Weights of a small transformer language model.
Size: MLP 1024 squared ReLU, 8.39M parameters.
Architecture: LayerNorm before each block, no biases in attention or MLP, untied embeddings.
Training: a variant of Adam for these matrices, 126M tokens, 7709 steps.
Each number is 128 + 24 x the weight over its row's rms, rounded and kept within 0 to 255. Layers, rows and columns count from 0. Numbers have three digits each. The size before them is the row's rms in percent of the matrix's.

# layer 4 MLP up, 1024x256, rms 0.0595, rows 331-536, columns 192-223
108:167109090124157141122136137148105134145128109145104085117131131151157090146142157133147154111119
098:146139109081162131119116128145119088129104130145128118131106104139110127119070108079145132135150
097:112158079108182100108134082140099109125159154118123152127141050167166127128129130130110138109143
105:154105114124145148113118087088147134121164137162123100098175169155179117106127150134158134121113
099:106158132147132125113095124168176158117112102114138093133115110122134117137121124112143135127146
092:144105140088113091118131158140113129191093135154126153148161122168086092111106128159101113115116
104:111113137104113123110122141168167132108115131121139174157168132151119105115117133120100135202165
104:150132107183131148124168130136162070138135158131156111143200121136132101132124140122169168111117
099:124080117160156122154109091106149164120111163170147153109115128144139128073137192115131138169092
107:128157103139147151098112128107131141160122168153092173126149153120164111128117114133157142130157
095:128132124105146112081094102122154125155103158161077093170142142169135093097111114127138138147048
104:122124104164134148136110114149136102173124123133109133090141108155124151107117144135136137140103
106:108154112110108103147099115122105124169113154127143109122187120154145106109143160127149142134096
098:130086107169128068136125109118099092153097116123101111150164132100132089141102141115143154160073
104:130148133168140114157162140153119061136107112125143091165135156164088104097135153077160130114116
104:137099144124135157158112138106101105157141153139123127160106098086094130104104114115117159168136
095:122160184095122101111124125108105123125159187166132137105118148112121149127092113165135152095101
124:086110093144132098135163120121142090160122113110137125126131163165114101119163130142112149121130
092:156111109164127164093092124124136078101128098156096135092165108141148144107124107166122112156155
101:115108146115126147154094099106128138068100129155135127103107114114148116104153151071085129151149
095:103126109166126151138149111180111137106140131120113123128125117142124098099114163108207139154138
096:145152139108103114098146153110144153158131099115154086124179099136168131145168142117161158154104
110:116154102110175094115130105133140103111134147154121134097109113143155080131110166087164118192133
101:097129120082148117130110120125121133115127167132133136154101164158138095118118180158114089172160
103:134102133144178132112138139163159115112118146152115130109118147128087149149106164134123125168151
099:133092110103146125099141138095128117104110130144142129129136134193138162132111133095164152128114
101:129093139129139131101108107160162129104099120129134120123148131102127124081131138101093132125091
096:127087146125111117121096119149130165136181152129124141139130161146116170142135137103109127121166
101:129119116152144142170111152138119136146148132080132146126177116120110103147136126087186150147106
095:139125111100174132092079148113134111113133150105092159134115167134114156127133112113146202146111
098:134150145086139117164128131101117127172134121092166114120119140151162100104151134132149146111134
098:151100142118124085156164113158141155109157119139134152120118138146154126129116142109146131150151
087:169133147129105124174098100138177144119133091160146149146130106123111102075135106130127125138123
109:100122169119119093150118092163140137138187142164128161093090135121134117132116139121152147130120
106:119138099124127143087112139141159110101112119173148148115113156160168102127117152106088130134129
096:144114114145140116133122077153131145175137127128136086155162112127109151132126126101091164128126
103:155082123111132165129178142151129123162108157139160145128144104118113146141160104100107139120136
090:100145148124119123153107139131104063137147174128151073153151075122115147126126096143128130149116
102:115159112156142127129135124123156107123165132108150122124146106134130144125120108164101110100131
107:127108107117125132128102151115134121178148113131093117121129120156161118144124160131134154143115
061:112144126141173125132140122126167120158132108142122121101126153106122131071124146118170135144149
100:095130150160136126141120123126189138142148115157129164138120093119139132152117175117101151125133
110:132080153138150124115161118131137120139136167117144185162095125150179114134099145078124170104134
102:092126153143131136135129116093123154160113153138175146130133127100126128105109136109115155170129
103:100089165161118100133132157109145155153128122137105145146156120132095113119135115092178173150145
107:123115113112122131136107081135114104139142166121080123122192176180125097087111134156152135134131
095:076122108114124097133127125101127102162130127142163157131130125091151140084118130133101140146144
100:135108083114133099153134158141166101109129138165145162107135135101145116113151136095124135189158
087:136061096129139115144163147168126142126121146105128161103183167131108182122142163098097143157155
101:128106099128137141197104133150118120123145111136123170126114076120128144105108154086096143146105
050:128112136128156137140094129132159140138132162157115154122156124134137126060144165114168159117121
121:103149151165123109128102159163148132143109104137170092120154104110120124121196110123167137133153
100:134154130108139166130115125150118136107128130119133143126129129143171160154122132113135146095128
110:076109095136121155153150150122107149085151110144109126110104092152105130153152188120107150158161
094:127123155082147127112127167122141117141111130157151134126105133122110106121143118114113136112130
109:121145115141153122154105115113149133075165110165142114108108090156165145090133169127138122111160
088:076083113132113102137145099102123114147097159165115128097129108097126124115123128093122106186076
108:136141155110155103149122096134139145121162131108135126134131101176150143122157135141117137125141
111:081127165148144113127142112154098122112138214146152124098112129139142117117089133114110128154145
113:137097130131192126166090095125150165174132114162103153091145123118118166140182150106147150151139
098:083137114098117129099127150118149130090085139151107165134103109086134096147128150137129137113110
103:137175120086151116119127120152102085154122165135113148102107119172109099110120116103141124129112
102:137144152107104139146100094162150167157163113120117106117169107101155135114144119117147127113065
104:153130163093147120125111162113128113154108129138077107113133131163158140099133159138106140142081
092:115116123149140144129060117105108129168143112150151118077140133110111119112145118141108139134075
099:095141117127115126140142118167138109167147173095147105129172121085141142127134120096131130116140
100:128100052120151124122089123135143143121128145095099135148152134107111117118130166117130124150140
085:109147127127112158139189077108128106132138167137154119130153114111144066101150129164139132160107
094:090136123089152094149119151129134092110094097116072113145169077142140100147128090084183119139073
094:120137120110149136109142136107099170107174112140174116115152120134168126122140147054185135142070
111:081135123138124125117136154213166091089151167132112164124138110142093079104157099106157128133105
100:140139132091156088081115129161133144105086089111132120121167109155112130129140149112135152133097
094:074107105127148103179109141121136155110156139133175118129170126156140122088109135150167106173137
095:068141115147137139183128080117171099119146152127108083119119162131137106123114088118145147166126
092:137122095100112105129066124115170162168136167076100128123146142175098145139083171106133128171095
108:141112100090140119115114152116152105117111168125144106091131127149130142086167101145168110105138
090:111149117156174106117172173099129123139100093112128128114161112146142099135103180123153161116156
100:144118156080106123137086132121165155153143138116108160119141144135176134119113156134093143126149
100:085090108141084145146113157127127113106150134148117169164134129098144105131158148137123158138124
101:133100120163175133148074133086148126128172153165171139138176150180120089098136128120096137159109
110:048111156153129100110131155139118110107079146174128094126178125147127112131130127129129143151082
109:157113168125175114125127150178147154141156171112099135096111099141150085126158137135127150176130
093:129135139146134125110158100173119092139112156126115112163149109117171111142172103089157161104092
086:117117126136111110136108118114138092165139203124107133146108164126090149115171136169164136134101
115:113076151099113136154144097128117147102146132137112182097096101151140085085098179076115143118146
100:096068170157151109156112133089138146125149130123114165159119138161095140115134153122116164164146
095:118134150141098143123149127138174115156111111108101096121163092149130113113130100135160149105142
102:112151150098148119202094116125113129134115101146126146161132109148105121108160098143140133131102
101:091133138154149122154097115162158104113145149095169123147153124136109127146128115135151117140129
086:090116108167147103138092135156133115113148136133109098127149128141179131112163172104139155151157
113:088089111153157093177138119158134117164151132144129144117160136153105136114137188166138138137087
104:129107121149101118160123145170213119134124131113129086102147155119127142142115132127162114142111
092:127114177108109130163085121163131163132126124168134166120133101084170104126117125111124125113109
102:100130122085145105136124125148125086100100104152143129092141124137111126098103144109107136186153
101:126112134106138137128144128133140089175098122152112114106189110168131124089119172154135122129133
104:131134113113131136150097154152112126131149135087100170148125086150137107117154129113116158158112
102:105074086112148076140130118145153120099144140121078137143113124123114095136129134108141122155140
102:103071134112115073146117138148117134098147111133130134153106126123085137143168183136096134171090
092:128129060122163121124156143130096135128093142141177167126148121171126147125142146071111126158153
090:153118138168151116138137117144145093117084114139131163137134102071091146127120100092096206157075
103:112079128152144130127071106128141105114133138206121147099118137183156109126134143112092131175111
087:097168105140114151169115130118131087172180172154130096122194128131116178116124162126132142135103
104:090095100117159110167118083148133117115095149134099126143114119142141131091126148127138141106161
101:152129113077138114160151134117129141139115182139128127151158077091131106104146113160130142112128
100:140155167089146142099127120092122156133159120103143132107170146125150098116157088122164120106108
097:144102136119146146103138161158127105200123123132146137128128137166089062111160122140117141147141
109:107100107139159148145139092147131094154162135138143155135123090103109158144172156158148118159141
091:110101109137128126136125149177138168133123142153133095137151070114146131141169141099147123129106
097:098117083134132084105155153115137118127092120135129144124122100168158161125149149122150134113115
095:078120140142199104181142118137160093112139160155140147127122142123158128100126139097134152151182
100:140122132116124123168095067178123142100121158139133119108120131122145114094129145095092118119128
105:130133126124153121106144124176151105121093153153137125098119133143122146113131157157129118171134
098:092092150154163141129131114106111091145125158181128132134134128112074111126099109106109119116128
115:129096136117192122138121132117156144101104135150151150114111157167100129108134135124147124094118
109:134130119108130153135125127186149110129132161138133148086116083136128077131125129159135170165090
092:117150105103161114070090097101142090132146154133163107141132138173149137121136140150173130125084
109:117100075126157082156156150179143113110128126105102151124136098154140093149124155139117140124114
102:124100106124159115151153078084093115182098115134110147097161112111110109106137140103163133110120
092:097124133147144109128132125137133096096149113170122102099113091175116140122129144114194133139124
106:091141126163141122186106127113144141152149133110100115132114119085159131143157119113175139152104
096:144139137098086122115110122170141106150124171162148134119120149134134099105127175154097131141138
102:115153170113158115140135150138123124073142153144112104091157153130130101111104145125144123075114
104:151109142120126163162109116118111138118162103141157140100105110153146134111157119123114140147121
091:130130144101149153098166087103133114120128147139128145157088127160144122070156143123108140164166
096:160125124171166128139102106128133120102110154114135141125126147154082169093104124135147157128139
089:132160127154156132101108143133138149074119141092099111161151121198125120128154162122095123097112
101:138102083156164157168164159144158132085114099114121152125119104148110113114142149093161126125122
101:103146080132147161119152098139110091148124129143146141095108112129127102101124145091129120125116
109:132092099125129121121103139155120127148110153105098107121135159159111077113138099138183142131135
096:147120141129159084173131080107132135174138122134132107093130151167089139090146109151158131080118
101:089101108116127140127139103134175101104102154112122132119173098122139136116073175141171125133131
102:122098126122131138129089147141177113119162118113111170108153109135161160137165164119136147166166
094:100130106081139140142100127167156084085153154124153162126179126124133099138143109140139141109152
107:146087109133159103113123135128138103142105145146178132108140087136149140101084172095117121135147
096:076101117081155093139099130114119074100135147153081155162147150156121107124106101101136100143107
108:103149128102118142154132074138120127132146140144154117096130107070184104158140134113153150094116
103:115121109139108103097125164163172121134157128119137125135132142147150123119159122091107144119090
098:091153128100126088116129153135145137147136117174123117109106129165132157128149107103120112104108
093:131118095124130149110119131142116114108094127120108124145135105123136107124150149118111096179121
099:138110150153162135139152142160134108148133117117101140079155137103127133083144162086142125135080
114:105131095076170138159124151129131112168136134168130114116135156098128137127142145146144148141101
109:112108140099124168157154126111156117174173098125146128075095140127096134126140120120121156152098
098:090120154108124176085148146156154120172140147097115134120128132117191113114131109138097160136150
107:097140113126160127160124142108146124102102186119095146100115117138130112131102169123147146107125
102:121127106138170139088136136141114125149160116151127098078157149154180116116155088125138138166116
094:081123095161097112116121122131114102100127121125118121120137132103128081129112138130128162149156
109:129147125114177132112140127115126129144142176131124142107175180176177164104080121163130136156092
110:096122114137151128134149159142138114123165139157134116075122137147110160118136170137140162112125
115:155128114123126132125149107160157148104141087130077157073137135127106130109129125099159133171108
104:176106102121162137087077135169140071134155135100172167117131130167114140119135193127126114143111
094:116125109098163117130133127121111078133163141126096171106140131142125096099117113149204147179131
108:091131137065126063098104152112128125182151172147142118129131137152128095104159108105085152134132
096:108172120123128121107096126155155110143117142118136103127120128084147106119125131119113149122117
095:122109135149134106152123083135103088190164131116117139077171141166129123095130094127144103167123
106:149116128110162122111133121124132136096156120163145105084129174128115115102120124118120156136100
100:087110109137172134124136148128136160144133174129165062119150149154131118102157108129128164119157
095:107120130120157114136118134130139139116134103134130092083130127122152160126149156121122116163104
102:150120151125114103094111134122182168178125121126120138118194122103167123115153122135084127120091
108:103065163119140084097112129128149123120136125193157172136106103146143146121108106117113175131127
097:165073126114165139150110128136124066137123162187103141125088136136086108103117138193137115130124
096:101087136129138080117153129142143083096154119128134143115175130164099094115135149099124158167112
095:152117120066146130123140137136123124140100138127125153177135091112117094142125123088112110167135
097:100153138111145143090108170129121126137116147130123117108133112145120133101102092098130150108142
089:120102114127108130127122128122121133117167100131118172114139148108131155116146146076155127167119
102:141108133095136125115118156131144105138099090123164118086130081149144148139140175100151115160089
104:083120121137121142130103095132173146128133128126117157136114084144147128117095138156158133159103
099:108128136096129095104094118153103082140139112150158141143087127144118110138135135115134150152085
087:114121109122159141139152090106139120119149121149117150130170111101094145140122143097143108132144
098:070142101116107080098119125131131119116115137119137125159133101094145116118091141084144167131121
090:125149133124114147113122153139124096147126151066144095104139154124168099134150141097126135118116
096:106128153174125108143096072094143123145113158152137112106182108112181131087128130124176108097080
116:110124108157154100184152104121097153148142098141117124120126098130116120141172156106159126140119
083:118062127139158110135117095114101132132166117133090167122108108117104124108156163136097148166093
089:136135114084165131142085075100129146158129160142130134138133124109147151090132122175133120162140
097:143093108112115128153151116103110124130125142129149080084149157101134130085110128136149164157085
106:061100124145141116120115104071130140156097134128137157140154151200165131101153184173186122105147
106:115123126089140110108131132143097076141113174142128113156138133100115151132153139127153138122147
097:170119112119118114076093118127154137164113123134158123087126101102135121111139149164108108129111
107:169085116156130124096154162147138124117147122111100103146172173151100071132121158157148145150119
109:093094118142114140145115105141084120153147134123101141142151122099102125109113108092142142141125
097:127109123125123180137141094134129116143133094139163129083127104107135154122144140075140152106120
087:163104114170133096092102114112147134125103116122124153158121110137126106125135137118121156146107
102:145126124141174118144097148151115062152163107136084131170166100121136113128157114133155093167128
095:127096168115115116082124123113146133108141094124098184096103122140141100103123144134174132111132
095:119141105100156122164155120094124164112170120095107099103119126164160141128160093102126132091144
095:117136116120153141126197127148176093125162160096136073121196134122156140103171104125141155110126
098:136142123066164146133082093102127147120162114094108100117104077119163120133107080080168118114122
102:140152120131121139136099163146160141172145153162123149110126141134144134115151138124101142138131
102:163125127103122149132120119120128076095131108092088138164141094141186115127113184135140122129123
090:124121099135144121105146109121146096126104130109183166141133151139140123100099136089109102169147
105:124141111169144129159134161152145090118161119161107165106114163119147102092168125123158151109067
106:121128097075135096103148129095121100108099155130132137144129115135091124118132158107166146162124
107:124134103119171084116094162122114157091126091133107142130139088121157134097202124106159113114111
112:125158133135114091102146128111115119183172170098093115108104104152110086119090116103138171176108
108:110095138149145167111121109155157140095124168156156095105149144107154155092169131133103133130157
099:120152093133129130128114112116173121092121139104174118118139124154107146114135157108161130164106
097:149102145165135134113148172158119157135137169124124145086115109123162106135166150130156182113129
105:065096113068156117136126109181139095095135154160116148097093121144106171128096122123120149146132
107:107150138114137155150124160140130128151150119119119091148140123148069121125119148088140128104123
100:121132127130112094094109131180141149092143163119157145094144143119099104105192109154182116137094
100:097174146107105115100146145168132172173117136087113116161152129126175115119157164154059119149133
103:141102121133138084149137103084148110131093122126091131113136103169142172126127131110099135156143
105:084109146103161082102137090131131100165120174130120121124169136163156124103123131167112139137138
105:097133134097131094135107148121165116096140131142106139113113110160090104124096142144125154115111
095:122114141125123123149091134170154164115116123120083119110135162131137077125143161157126145099145
095:128142108110090121132131098124145128084104159147150133077119141100122146148167101150147141131119
# layer 4 MLP down (transposed), 1024x256, rms 0.0562, rows 331-535, columns 192-223
105:128163087075095124113105107110158115099134175150088159131134146137096134149144088121150150094150
090:125154121182141135097136123087117126157119158124159127143108128107179125121156162159117129065147
100:127148104126137126130122069114132133168106110146133176101077146152143137121132050093119140141136
105:102149133126129158170098114144156116126124101088135114155143099098135113110111169122118148147115
097:112145123118112107106118151148122122136112134132162144150139134128121124133128113128144133140129
095:138120120123090139109138166124082156130154128094088102125131127100102154149138100147173134095113
103:140123120154132116141130128132098131144131075139127131126170135112099117178141136133085143135087
106:129152181124160109102173146115122158138133130095088101124131118124125127156159148172127074116097
098:127147121072129148102145100106168132104108098148130172142082097102154118138094092147153131119157
106:135117107140119149087115172103125147119179075094114156135113114106092113138149113101100107094128
093:146107114128087120138178137110154117121135163159119129132107141114134141170104136139110099140119
105:109160111137106129130164142133158137095122122129131119137114131162106113140158113105132184064169
098:130150085105138126140125095158149139137144135100115128140150144124176106087122132131147127106119
094:154085115118112139098150103089119115123108117123147128170158122132102136159112124113166172107124
102:122111155118154090038129144133139181148112092135139163109092139148154128127088136131085143152172
108:110173130124103134178095117133134180128092114103140133113124147103140137116133122074121129102124
098:125111112132119099112129175141147129110142112054124140159153106130129135082166137140133125134127
115:094121152106153131154091132118140129114132120129113151168166154137122134128135163098148120156139
093:174115171116116121158112145104109142134167152134137151118107093119084120135121110107155136135123
098:115112117161102161197112148174114104146153146138133136097109060147075103097113130136093125137146
097:159136116146161104097155149143146122178126081131131115151150160108122124128107140134098161138103
100:142129154138091125083107150104124125148165128114114089136124112161089141112156146142113142121151
110:065168127158120185118107132139158130115129137095134088123066160121170169174145107110128122114094
101:125171098144102164148097098130130146159101107137153168128112133099146100097137130136165131126111
105:121183109112154172091112128174127147123146159129166139133151118174162162102111117158145116110103
104:109179158145066126139137159147111118110125150124128064154134173091133127121087135092070161130095
100:124123122165139122166180121170102092114180104115148132089128116108111101111163128143107120084130
098:157104137117171179149144083124159118118118113141120108134122144141125082084100166154159084151132
100:115144139123110120127133114159122154159091131139132121125119118129098116123125100144108127135145
100:132134130121139170116096122112192084106132127128120140150115157082131133138131124133123107082112
095:109151108135146127158127115160109118038143120084134138142125155087147111136133130113167171149088
097:126137110109165137116078152106113112177123111103155128134170081124169114151110162108106121119120
090:160137098110132129157141101126108107098105119096145141104128088127132109151102150093108142162138
097:155128076110102166124120152114128127135095126102121132143160118134141144078150134136090083135136
107:123118120133130154142107077188125095153117120132125115097159158086100094120136139171127129119148
100:187162098135099164100182142126139127110091121107146132158122117114112114112139106104128122116131
099:117077100109127170131145100183132111135148093114096109094092105150132156142162125154144092109144
094:087174125139097104148172148130112155111088139122154126134116101156111137115162129145133095133117
100:100127120115086146093102143096146128114102153125172125132100118156112131129133118145122117136135
105:110152111129092134121137111141189140092085128148138113126121109094143111115142126129122158118121
041:123133140149112116111123171121109129092129101113137120103137108124135150168114085114113150128128
098:172170133122131089152143177129146111114111150119084093140092126074133131118135111102124118124128
114:136156107127119143173104147133098102133154090148108079150171118142159148149113122100134110135084
103:072126085150145137117118122120134128125148095154129111129169110145129124154162147136075133124114
102:145126158127123108144125100122087129156173114122135122146167117126092141123123106110144174106123
106:109124159137128093124135131150141134116131142124120078098149088109126095162132101125149147155148
098:112108097157092117153121097109105152143150108108092087116150143125145119177116148084129080120113
103:138149150142105160116144147105094118116161172108081158091173111133145116119120119107113099112099
088:090127084148102144100137103103135126108136126137129123118114159130172141134137155134147135174112
099:096160111153155121107120140109127140112103127150113135123111167136134126117145128152111083127136
028:132119097142142146132153187099108119143145138108078106158095131157160118122122135144127118164135
125:129122117175125139088148137135125141151117123156118113156101132158141122150113127116158115120153
102:118143129123153151133158145143151128145121090107139134116099101109107129145124156144177137137151
115:151148120127174141135099114168173112116097129126154161076143137153101143127109076129113173125097
097:138110137128120113163131123153121170104115111083103175106139111113109139156144106132101101091161
109:158136086127102087090143083171122122136131144116120104144121140096137152121119161123136110166163
091:142158150113123124119139121134106113125152079091167167119126135154133141114109094126166172116128
104:084077126133131162136119141132122118137107139124160134139143127135096166151123121111159147073110
111:136154119202120121117138102147142104136098091125122184146165138108150062104199172125110106136089
110:172155097176156134159097092145150164142088105147126075079109125115090155100118113110164141112122
100:135123089116108106142114123143109142127128133136123126091168137090122113116135150077088142119135
101:105094062107113130119111132147111126129168133128112205114170096111106146131143137091153105128110
100:104157113125124135136179134131117147132126120104116119068131137113149124117102110116147148130139
099:143115139137095115129130136087135165126165116129139098144151141141101135128120081174155140086151
096:136143099138093109126127169148127102110088122107162138155149128142163117130112123125138119131146
096:150139150086124125105147106141118133121133160128127150093115152128131160098134171122158098108149
100:139083139116118105134142126137122127139145105125166176128104071166097176133143086180158081118084
091:144112100135118084146130119120131155142086108110098191153118106116158160118106149125131049138118
095:111145149158075128121152161119090160151099188109147118136145106149118116127118158126130124147147
095:172119122092152087155125126129066118151133053149140149145125127133124121166134109080126140131133
109:089133150124100110156093163148169140081121120121096132079138114111130105117113159127174114143126
104:132133121089112136114137141149164099072098136104134085145122122142127145136127108139118125104152
093:139136143140159158096127177085156104161107138133144095136136125121184120094138096110117094139140
096:136124140145119106139133156152092093120178111128120133125133125104137111135161145133111121115146
095:103115112129145128138176140127105124135076102100136110096151126134092130183142130169124060096111
105:136112137077111129145129107136150110162103113188122122069141134115161139113160098139122133133076
095:144168135124102155121141159116152141146086139136133113103079131100095125111136089097109160098127
104:162136087131125098122158146135128135134143131132140100094138141130116115145111136149111086084121
100:138161156143108121120124133081130109148115118162183147132165076127142109075098141152135129157124
100:103164116096108132153138131147114120159112071087161158109114107157095108120098108119085148160127
103:136131143153071137163143118175138073110141121166152124152117127122111126105153156139107155102139
106:130122157130112121144115114118152104143131115148144126126140145132097113141116122123176099080104
094:129113127156144096140122122142123113139074148129119115122131122095123126119125136151156133085109
090:137131110144141184134144144156143145129115119120143110088100126103090075121099109094165183094106
115:095150117120139088094101099082142086151110093124139087143097148136134143135128173092126131118138
102:140135136092108115125134127134111181140134154128110147118154144107141083096121125179112106133116
094:117115155127166140122105135094123145121148145171168125149123159151163161109143132153105134153132
099:138137092117107166136078113140117135143128110109113115114158092094100099121104155112099164093128
098:080115138164097121131153108129138154119137080137121109152094163151131106124138136121088104114174
088:144116129107147124184123116136134086101159080132091081141108160112126125139106109161136121104113
104:106132093176127115110125114174158090096135109100122131107105131162123141147114168105138101102138
104:140108123163111151123153098141121164127094135122095112163130100114072132104102170149160104137113
091:103141148107131106109140183120173119135069086072116147176141113182152096174146156135137160139119
104:158093107156130139128147133151163164140147139110136120147196120108120107116160125126148134104109
100:136169093147112138124136108112156152124116162106133098144147120112097172085111154142100118100139
108:121114141109158091118125108131103170152086146137120125128121139109144127165128199135096137082111
105:130194161064111133150137129120147115131153156158177112132145121098135144111122147109087170129104
104:100130058136149147103072103107152103096074123112112128154132103134096124121107144128181159136127
093:146149132134088145122136116152162180133111140118142113178137114124104135095171153122089132116108
096:115122125112133128145130079105117147127134094109122131105150110149169136136180100147179094163129
107:144157050137090135167132102122139088121126179133119166120120108170129117150138115124128122108131
091:166128154112087129175133115110129127123140109106142107180172115126138136099101098142174136117134
105:151123165136118078094113140094133097099054125161157122152141166113099118118142124160135069122102
101:106124133122118113170151146138123122133108138112138127100113102076126134141139123141165104141094
103:149200127124156107091098121140114110150115158121100133141090129123110107121082159117170117170161
099:125147146116132167117139113145142123118104104158110120131124135088108117177138102146156144092126
110:129158090168140120133128122178148117138105118169100109113094134142077169189151151122150136110121
097:151121126078106084133059180123121117164094105123116108097107112100097162116127143129106136116140
106:118076140154129109098094152110117148165098124122164119111106185144123185112074113124091147136111
097:140132141097119109106123157144099150108121156091123115102102115135111140144083091118090115138103
099:103144120181147162152121134107079132138132107116135137132135145111131142121151129102148129136138
103:110134151099160165166112115143132099134184094105122139140117120171088137159130111093200129161102
101:149118159106134136117131140110135174151175093130078115077169167108102151139153116115091155139093
113:161106130128133115098148137150148087108149136114142123100132116146138159131108083124151148137128
096:162104101103089106138074115130128094144135136102129201133110120147139118147133109142105144144136
095:123166163164111162161117143092135118095123095150146151142123101114130119149133130154111145132112
110:115099116148118092123106121115115146082147119139162135092107153113147101150104123154093116110150
106:122162170163068140139095140187092126131116158088145127144112107102127162126141112145154158142144
094:094134167103116064130175160108137115117097133107107102105117142144086110122135140151136152143164
104:126150140138156114150154141114162120065164158099107126096160104105161114122105133128143123156154
097:123154086123167119131128162093103123137109108113108128157153113138140120109133150171144144156126
103:159115124114164110108111099133143160112143137094152127082114083131179135145153162149101079149119
104:109145118088110112131173151113123139171079139133151148091182156154118139160102196154140145164152
096:115146089107145119156123123146150082198173083084092094167164151159132132125148160158123151140130
098:143120160108135111149154117093133118136135163151125189138140147120141076139137081124152101136180
094:133093126132142180111165118135145141109145081108116112118110133139104131105122129167108109161138
103:139121126131152097117083151162130118120145160174126102097124117135104176091116125117142171126097
101:143086109139130151182125149132157131150149103157154107165152126122107125151142105131166166111133
107:117091117138138124171143113107110130142186098099117113111102126133108142123170104096162181073139
100:084143124119122161094135157171154107107092123099135172137101110153179134157098137087083126173135
101:163111124091099109097153107126107152157121130142170115148123148102128128089137095153106148160096
102:130155131107144140129139120155138106127133073105155162139119130120146133177167129123130130166152
096:120085124133120127148141100143189121116141134117126168155158124114176117098126113135145138118156
105:168128143101153129141176155114134167157112132153106096116129157119133148141090102139156120175148
096:163121153123136180099139112118130159159147166117140135139104125155163152094164110158120142184134
111:131118154140118111112135111147148136128134129123113145103075115136122112142106145157118070116108
099:139112146114111133163134153158093122173121118099142105137151110104120133131131138130112134158116
097:104122170126110099142130113145097145144130079101146159131135129091133150169166088125158114124159
090:107164157162111119130142148137172087121171147141138080103121150140125132137115114120153192076120
106:144127113100144114105155123082143180135154163056082106120127114137148126148169109155109141127146
111:126139096140144161156145114115131167092144171113114117141136145152137122108114089110098206141111
114:084121106142159134149127130118124135127173145114107139135133128158159144157108120173110148113132
097:147142126142119104104077143124124125123121126159132113113158126110162123126127103124103121156119
109:135135150129121105148095169118121117117117134138133162141148143080082150170165162140117172092129
098:092123183116168073083142134148141140132109106127128095143093135104117145180098155133131158137147
097:172126123088136160124115129132109149123145135130127135163109129147116183125164077121135130135162
107:135172156119109148106102141133123120176101131130147082118150113112128123177121125104150147128092
110:154117138138101120152126160164165128070129107094168131121106142155160145155147093118085145084138
107:134120088128070123151124113167122101147152177157142165080112092132163157144108093151131095159147
104:140101124144111164099159123113117115155137172120125122132104166107142112119065159142134091142092
092:148111112111111107147153151126152092108144108170121104123112135087096130168121112128112129127079
107:115159098129137143099076092117161116123133172092150049121145142071128131153109127100147117159123
094:122148153113139086159151130086099175158149148153134139107137104121107135142106122158145127175130
097:152154078141125144125129153175143138107131118098131077121132125153106134136118129097110194136105
109:158128135112139138123142164107115113146116167103156132117113130153093115124129131135124092143148
100:113118119145158120164125106084130120119107144151150108093157135125126125126100126159105105052174
096:174131084145122139107092151159159133105109120134123129164120131114161138139107128134103109172134
102:129147110116113131132155185171158112080140115159095100116126155113162135150102137142107169106157
106:110139111149109150169173128093153078107130175138131108181122134151104130114097121130165141153162
096:105169134108107109129127125113132126163167095117124107140056145138128138103165186180113112113140
099:152141186127151121138113148115152180146126085138116110122077160115131079148153157124104122118107
098:096113125096126134136161127113083121129165108083128127110155147120123115169120154170152137124162
094:149120150114121075181167111116185114124108146135153135095160161108122107142140101166150109102150
093:123160123108154160108141113159123129154075118127140100073149118148129106118152142165132106107148
102:109123141180152162082142127083113155104157098172094103123134138133108145129126112149130135118158
102:142121159134127145100114192084079143142122096085113141090138138112116123136148120159116116128109
100:103170113144153119119085116175106114139116125109127110184123160149118117121112154128144159102079
091:132117124107112080099106174124150179147136142130114144093092186134117106143152111194166147104100
100:112111097118131121114147172130136142160121128133108137123135165158113132125121139118099126127103
089:124112142123129124106088104098079161120088086171144145113132108148093159105136104133127098182141
097:153159165134098112079115122145139138127132144148092168123141104090141149134119088144092078126154
109:095181115176134149133157120148150131079113107135124117093139111136116137100062119152130124126115
088:142200116084083118124131140149134131140096120084129126099109113125163087151121136131152135125154
091:158094157138097107131127152120146095124123095141109115140141136108122136116140124177159140113127
099:120146150158112153092159161101122100150139145149105091118126116103122109167092120143085108132117
107:129138077168130136156139115094109129063158127134101139120100159126178138120146115119095136126122
104:154080123112135143137172127133112125104107099130133213134127160086115109183134093101140083142115
096:158117096147078115168125183108113151122111074097135105132127135111118133137141126132143126137164
109:124126118122146132129126155113117112147144109128131088136112120104120139139163091123170138108105
110:083169167140133158179109117136121150106113086115150124108100148139082116180134121116108158090152
098:119164133078109103150126144133149120103151144125124120133123126129132127107109120158136114169117
091:137120085160149151132123098132133110111109116072150130108093106139132133126161153122107119111134
101:150141128123098103117147131087128109108071135079083121142140151133147131121113149154140095172160
097:094153131182150139140077109120145127171140108145111107161131097124133120112135154112094137104111
091:108124128111127131105109106138138082117102147171149140153130137098150103110101117158106121207067
099:116110149169088104137130112094124143086097147145117140129088142101119115160127136139133131107110
098:134119141128150096130120136093117132161113100128106137173095129112163140153113133132044153179121
105:146078109146135139124137121141191119170113155158116115145124154130148169118147102133145166134124
102:124156144138142123114147157128108132155131139095147149118122151114112139123153111104162090139129
089:072111136102102139115092092140110147142093140120186073138133131085113151096124137085165128101114
106:085167122136138152150117166127123114106126179083124137169112097139098148128117143163135125116140
106:115119135092098120151151088144179115138148115136112151163107134150120189109176093105132123136161
108:152139089117169137150120110142151092117122136100134112063112166114127148152155127082169102133138
108:178124120099098114123136130142155115119129135109156137091095145150164162143072112095079141148130
103:073110127113103104155147142127097146132117126139137096141154144112098101109106125153108141112099
099:132172062139107095128127192106118150115149096079119133161094107153137113140146122127120122122179
100:152122093114141117129154138134107137131123123072131135153139161159140117127133140141117167138153
106:090126102124112125142121133153138141119110102136121161138134116101098124154143147085100112117142
108:138120101131151104135158087111105132156137118140139099126129161107159152097140171142141140122109
107:096124149132107131127120152138131135155116103127157136130119105151076091114091106120185136118125
098:154116105144081100172098150108123141119128159136148200192160116112109140133135144155113083120118
106:141113067147132102098164102093106173159141111074140145126103126144162121120123136141120105113173
103:145135138106114088114140131098163114106146098162077100139119135149210144139103115159112181088139
104:141181111139112115156128091157117116162117108132143125107169121110123083149091156155140093160125
094:123077111119112128087098142120114149171157101143141145177108120127126093125148161122134115144129